Part of a small language model's weights.
Size: 11 layers, width 128, 4 heads of 32, MLP 512 tanh GELU, vocabulary 2048, 2.48M parameters.
Training: 147M tokens, 8997 steps.
Each number is 500 + 50 x the weight over its row's rms, rounded and kept within 0 to 999. Layers, rows and columns count from 0. Numbers have three digits each. The size before them is the row's rms in percent of the matrix's.

# layer 8 MLP down (transposed), 512x128, rms 0.253, rows 223-272, columns 0-63
112:563455446432435455562547475572482458421487581449515449472547507527553516484459456548542617498495479483448530547517438541468489508424526422445478495506450481561541503555405540555488491511496451
102:470478540462446460445504442563515471524505543465511522532467411403418492550598513498476512595497443469403549554554545555570445537509530499519517471397421462579499601582445526520540452512538536
103:419473447469507586536520548439443512480494457497539562490499365474523503460524447571564482490514479513501488469431523478612522563506477456484465391580457502474503504518430471476563506538500513
106:460448529482552475512536452490477582413496524453464441501542507493474477507519569510509505512585458539558561630515447504361485532437552447510561599531438482380407565506539520437550482459550552
116:504557513496524498506475484404546393538450460508492570463441423496447600514482488534523481515551461491449449512550443413610553520471498479509498470518482510444496490441453539526397480505550555
094:533428487499511516470522535470531452540460457469557482471603454503505443496532517564508480555568482482449457580452505520515593436513498431504532543530584597450467421461514525478539405373497504
076:534622452456498642466471496395503478534463612608499492523497528517471532490480419511438535518499533455604485562475472532549471527435555464365525483517546444485541553468485405492497479530468493
100:467565448494480525430581491511445422514539474431521426482484427571537510548413446445486426536459508471446511502562413467513576488486507530425421508438532465445532591486461561512477444524562480
095:468530448446442463521399504539524578507465437460434478488546442415502449539486564416491470528568457509438583483436541501502425525512546501532618475579552456456505443482507493477549517488475524
101:415421433536510517455420469516461518484518486528563498525564487466506437489550568544427527560406506622433446556499474426501527566508445495512573535462440429473410593502439489546414528425519556
092:511480458500526472505526565520520563452468571520500469509555546482496584553463493478434501368618378447462458501496468521532523523468470512457441517484546469473484591442436508439530505487466464
099:524488446398507496440502544478481510605440492386509597568467473517454418511402488509448523523403526565488498494522524436509472563565520538518377485514505508488490623525530566480429504501640557
110:430487507481481572457512461377490437505569530548514610524495477471474509584496479397498519529513529554400503522453467607523514503537481516555540470503527446543442435420553499550553489523475517
089:467544485501438515426465470522504519558450476479556504537541399519504574554445454500543475451579399466491519500481490477530565474534489574577328553458477507420476405494491475448517537426569436
095:458501544503473488490472621543528531424544553459456448508446596489482568442562524465468535481480522519584415483591495440541525579500526424473409458468472592455512578522487525346518480539446562
090:539466535563513462516567514544515588538427501515509465541550539621524452505433532587524480568510464559425514512488461459537417480483595505453557544449444537524579406557465416540444459375482510
090:473452561473523517437479604436464475532519592468526571449482501608526480468564446443434428522495500580469496539618567498534498549552479542541473549468521458445464520492559494416396498483424488
097:502548558575473490505541629458517568384483458582524591485446565473477530481512469490516522550541475458483488506553523519549476422496554510517525502442484555447488470496550494534626536497442462
104:525525499426511486517502430397411513477479481485485532559595490573462599517440448505565504577426474466464443528497448557427492540586522607407576472533498597495605562509471542622513533511444525
109:515441517489538422476519504498505406454412545517495379581570361578492565444509479539456518489429519427441405482574520571513558511463489544553471486509417413560498562461517467480463531386537497
103:614503470481479498435550539545479407528508521537490392549540564577551495530534489547399513434493511452327479493467458486428487498491522449467434507545472583541526464470471458489567456579524506
099:548480409455419478482530541415473471495460486477559404523506559479515521550467478433472470602520468475554491501510494501562489590528565431505359497495576568497574563458490371555515545458482476
095:467449496463566444484512419584418453540472509400537437553479419526511544450501538402517528522525418505476503477550622482509544511443426520498404477420450551546471593578503441487603474551555483
109:508531536481488560471538523400440450428457512508457462490455502561506442463573446542487557508517548460471573553442491528487557545527479464482440563468548561521469572582536430445502629494469491
099:584515545548440477447411522449533466552389532457465454454574451464469451495509479554456450499516495486504561474439536506535513516479440481482441555428471543476475509489439510495553481546495456
101:516440534587497468467453548473460473411563582416469581516472427535490592564492478443561484518487547575412499470519431546493532473506521449544423496414515534509487481517533530556563491437419487
103:534432511520516528486461497454512538495547469533519456556470424462488532394562513462523445544490548499473542507554450514491504414492480452525526523424536440470539473462475425534519537409442556
112:489440439528477548441514554486526528481484482504456490532498435510405530551499477589606434436458557618448446505552518457587568528503549348513395501413536461510497630498475470564461509506404491
092:472477503452387538487466516569525444458464504466553517505396536480479485527523527486419459553491520502483491481514424475499602479437525549511448517456527610468469441502601516429473495459530488
110:456551500423518484548531495539554535449476512419504519592442479464519447559485386543447463480506543531489499550485552536589541519418505510541470585572480470531487496527434537522411535533636464
097:478515478426442409468451581463469436562516488434506518509508503505547511509471490519507497460502511499417554508435502430528530537540552516465538440483481617554627533551556403593455527560482481
096:488487559489506534475493523509426460504548513468527430450449515493455561633464434593497593418441469508447389475491446544429552552475456457468528551384414442468521511497503506495487531557600494
119:401476515444606436440590472526451570369459584527507571492509523542490503460553593531471520480498439484520471493464442535442545484493492529587441518506509409478561510551575559522435528509514506
104:525598492391467504531407511444563420477560522504567535367565583507450493520547465499499567531476556480642545512455468490503494453517503467529484521494481514504567462502500463473517477598447488
093:530455432520522463532429544461481488466488491538513584594435458523547535461447459487513563504605513533517489558521398569561531523520443447463428507504547524513368416499536492432486486521440426
104:530479465475503523474492546482527397414429587548442497523494549537542503544527594489476432473482505576406437479428501461560583543498451459488390495534444434547509558539582534520473526496523507
107:464495550411551446546473430487558456546548524441496490452571467501557481374485468492456450555462426538447548511516483508525582534538572496548472524570399536440577411536465522496385502471604555
099:526554502500536530499509488559432410575528568475599522542502445507526490451504469433433464546463506463469501454613527546538377447501480476572532569533538522514451455423539566507511525563497405
124:499556465524461564513510476448411489417563505463460489507523507406474515468415415485455575468472468488554559503505575478520563519533531564450536482476495603487509411476533609504452515531564553
104:500486455521425470490495464511451501472490532398562544509483464535514499486395540511442569580417460576360554550349529480418463553514503532480546498497463550534529458483493418538593545485565449
102:518459590436499566458538477558480429524575521516520491557400403604412522528554453416494414451561422511514425513452555528522520513587513528604485528586498523501455498486471540561527435563506481
094:509560395456488557535409402502485578451491533503418581532519535457467621534455446540565438608474510441552592488406542526372476500547504505478513522391471534478520570479541556507449416438465439
097:574535482523494438516504513536426535532432450522562486543419460614516536563517550484547481451479408539581483465520415572484545508492573459641487475516516483526522514480482542521452501539494526
121:539560446514505515510544470543458484467552533451517531513541556573545475578501499475443432398559507486543448478496492496531464472462586417540493533519411559362465431511493461417402551548509498
085:457432504528384399572485475444535419531506449574545487471426546502453491504483548466586368425510499457570513497534453485426487536462500493478524551510467413440582444526492580495523539474506530
078:575524512487570568592537480442466453529536565459552471465526547543464530529522529488448462477518556490505514520522479535501509526492426409441624525481499526483538467496560437456518571625514389
108:489503477492527447490504538480370404470526613530509525510509531539527469519524544508541512540476515575508515440444504557555568598570504467562444528559524432529476549436514539467457426498439420
097:420439514508496469469471453552477451449485494468504613481464535518561458543526533571536647478561482517514514514456523487443544443460505508516466496436552514490392488456533509506457489561481439
089:454528513508464426439524593531499602628497420439480571580470509475490563459451450494544511491471522479567424495514494529428468522545591549515504523446541490540513383522517549461445488466483566
101:401524458445499554560540462537528539466459542535452409477477463476504554520442503622560497496558502479405607456518465527494606557471550486468482559544500449443599585537535394531510491470517511
# layer 8 MLP up, 512x128, rms 0.492, rows 224-273, columns 0-63
110:574611529485570611514416531491421459523528556427486411530536485478483482460540531438534529482408466523505560469414486555449543559485516508540503438572541546542463637571406522512486559460526457
101:395470537459449535388488477592531552623572521446513493472545398511600529424566540479463455526441458543458454571421543583466491424543468488502599419509450520529467502452533503519512538433505404
101:511460589559549557508492492452532534530569501433466538531473506540492580533530453529518421488544375498476550411444426411455495476531525554533462526551546454460505502603539542510467516468424575
115:569495509520448475423429494377497529475412526408439458541453468450545578507494535539408472533465402554574574464511470504559483526471547504420547538470578441552554526503491561525550486422526537
098:521477487512562485620534474444408542394490465511466457518467539518504418490616518471528378453441467529491518495468503481470474507517526497461462650479446518539550580487570485639569500502469528
088:475439450563483396541469444485476514498513388476461522445488467458521482532581492485547569538504467462523400419509551574564449495479419471559587514477523613576463356552572526518533538473540501
098:472458562505499496506506577560402369547660579407474459466544410519568506485500510455539543433566444561428476466550530588480495489549521525458512565510392449482494515585391537540527553474473407
102:410530566424533457527418463510609509500485427408585496483571533487494567520485567493575493475502494587481373451523491560500573540443578558506546426421482526482474441442469517537479469554440416
097:442468477570534461572513473524508496501466492472396489507485616548514431468551520499599501542490477580515453467467531545458564523496523568484422484438402479522455465462546432492484541516513477
097:492478586444533588475461399510513478511530507460465403447516507530611447566529431578468536464502507476538504424499529541472572393442527467391561467512553540537476495518496536547546471472542406
112:507532532438516517495443619579509459532488538492537425533549541451526489474434528402476407518493520569427520468555530487429516490508531511434553459365519447472525505450564457493518505530449411
119:465535483487469464459470421443495501510491556500395539498527466496499536493541579513523441482440461491438487458566594483421559485511594550495521635528595535526511426479483505540514517425600472
087:480490415400474409472606488460455542606506569383460516472580486435491510451521492454566433500487424447471549452552497474561568463533465464473475456477490575499525464583541512563476473466500540
097:468481452485589454486493468498434560532538477552500501489582534473458446569499588590520549533503433578441538501536570480513494448515503483481596562437511413439474445420685482449505460498512506
098:474437482488485487508500563521532514489476576500473483516584477481629493496409416570572533509476523510560557485550487455511468468470519473408463534600477460520520544455583499546596451499449533
095:456472461555520484528448469580512562518521517501458577488487576520468484469443535490587469414480558426505569488419448575530509489474527516465505552527409452563456532545476541568550472442615489
097:523505516420505480529499586569465523505572476427514463496530505494472452525596552462499501472557417492523430418550498504579532516473568448537511577505470442471493392536464448499471473474456471
113:482535466446499461358563471538459497530483566453406527511468431530490435506436424587454496596474440557567450444420532506517489550541506556474538533566538433511543581464449474509443455529581531
112:579555509415444419505496380521562411435475494531503492462532557490539491518562474535544390565493402496452460443512456465515457503546523596532586598444539476529458414462494478500517445557534475
099:467534554518497484445417558483450487413621483418512439536524522516531516487471516503424499402496487503523459526490464512458549396542484574513449590542437573455512456505583460499463456502554561
099:541465472522506415540493542489606465513468432562467560535441466438567433576478515552514488467499554431474484434475545493457507511468467521442498609545562499485532608547485627536499611532581526
099:486452435558541540527452500569519611498608509486567489557482469480518496514577611562513477503465416542479512502461475529518522489461539490549522544554532412573420562548530469514561459440590505
107:556528506465578487463517474562431436637529500449528429351540472499498532555465536475544450570488449543548518476442442498501512457549422486483564499479466586372507415538604497464491494504557500
108:535423560504465433517538398505561477568484479437485499480495459529522496455601510472540443490485399363486595511545494496556462407495479510456462421459555566494456436554573570435555483462472496
102:496512563570490363515532519515587459578491478551620476594482495564432439486513515471468474498436502433522546511598428493540486436495410472482344512581551474478464519495550488507520495485447576
098:580539462496553354548565493502528447434507523499552458484511413570516494518548513587419524559502529456523469532538583557484487472566466531485487620464502474562481552525497569430578500410550537
102:471512483445554564484614493553478414546545582545476537601407475525469399471513500557536493515416546567456494428518595523468469447504389517533499463434441490563519466471488544569511555529554514
092:488497559509550534506571468541608565506528467545412415451475537552543530483513515526535485424545473459503390510513413453487485478507527537496394489561546553503555469536636495501469530465461567
100:417580500407472453493560451522532471493539470493567476456405591513449504582516530442465469558550526546541484536536547455511474546516489489457495549536395487519568524453496517462458451485501493
108:484528493463521545546514600566432491510583583484432442559484510457517575491515525428493522441518539463494579632553433572513516472463460465500483515497525466450501443462584422558480581564484598
098:478477549502646459515460531506541461429449427461506568434482512600500549546496543487541451469464477503526452519506501477569522468522486466466521443509636512459434453542496552512607471547554485
111:525448538495516444389490453545552534437444581522499553477527376493499502390616567471545498517420533504566525449488451545401439459507498487638472548467497405576503520543542526479404543560481521
101:524612578394534414589565454463488472547463471510558465553502529476594461478543513531488545463522530532439465584428590524508515513518440521420558507526547455610437525472520546480597502556501515
094:543492486470540478461526409485513462565650481551546499547436404492444545392451516532405566572428525503471540570537425507619550426534478507464394442525501524557434387506408560551477476528528474
100:455468453458655520444511494465535519527537426501488491516474478485533562549446520453462469443540428578478525498490531609449544396497518518592424488467521514410434453464510531551584472481620516
103:432432562484553559556553474566483422518522512462467580489570439493516437550544485486555468434535567456498507424601441539494475445609440495596510516556451509562499453575454611544504468481545557
097:461454608537527464486489533524472517505479466528479498571527484544499538430452522421531521460648408581553496515515414531483455437500462469432469538430512435546547440436442586501469435542495504
100:485473424445541508511511493569483507439566495515469475455455537519526519437517421492530531477610608478500587517507515577448509483478613481484488471461420463517398438493573521518478459453476492
105:575376572529429555507546454512471510549477471490561444490471408490474496558453517495550426412497515531497493429473569469490433531565451569389548579399570495527488447496524562504499535566454510
106:505564440436478559568523536548479565512514474518525491556366604449423501509382499452526504538556498484541548444531501538492456533470524536492414506490434457559440513572565449483532467536510464
101:532506436523474505445484557578554532479515466600370518547462539487526516557445449433406450524438509498510421517575468521429529452567485492516489494533495608532476347489482549487475536439592488
095:466525490487591472563556503492525501452464588566479496406451511508441489485406443521515561520497438404517467574459515546465452505437515601421562490512565427472437396562597482542478520461578496
099:561563556468482484478560535505576473486529473499475502468497478479498597433529539461515504486483455459496519457434477492447500581496552564537429541403418480510509530548496517499562480492353420
083:515512525435488510554557616508500482518511531588522457536414495560525531533447487568561527459483448477407413466509462507481596580500416536549473534447486471408515519481466528461543526471552459
091:478407488517498584538505536512591528520447400518434467518545510453523482565468443556510583502549563498549600488432493520450503472541523491499465548514480580549435556492464521544499546479515600
101:610541543424520539518520497434401446540566590462511509579525428464448533403475528433552462529528499491498467546512522434575464562496496433474507453483507478562461443503435460508468535529489474
093:522481453413540474546478576537510472463550470507365445528520428458469562523487438525518472555480437409475495519556440485461493480547534485491438460460594426495499555495513572601539625494562411
096:541504504509573463529551456556461439489467457540575531503597487528499489557465508559539470515372483498588521519497477467555395414560520483531421514397460519483476543495453517488445429584575517
094:494401476561456502453523471546469466395560491558499457467547493579484502485499608543526476537540419471537459524496494591491606497513514520480477394612533386428493591560450499521522461478465432
100:492513565467474512465526573507531516546591490569485513492411501489550585523471514497558374578544382512476522446472409468510532530445520536562493501565493494497543483540478525459484481443520519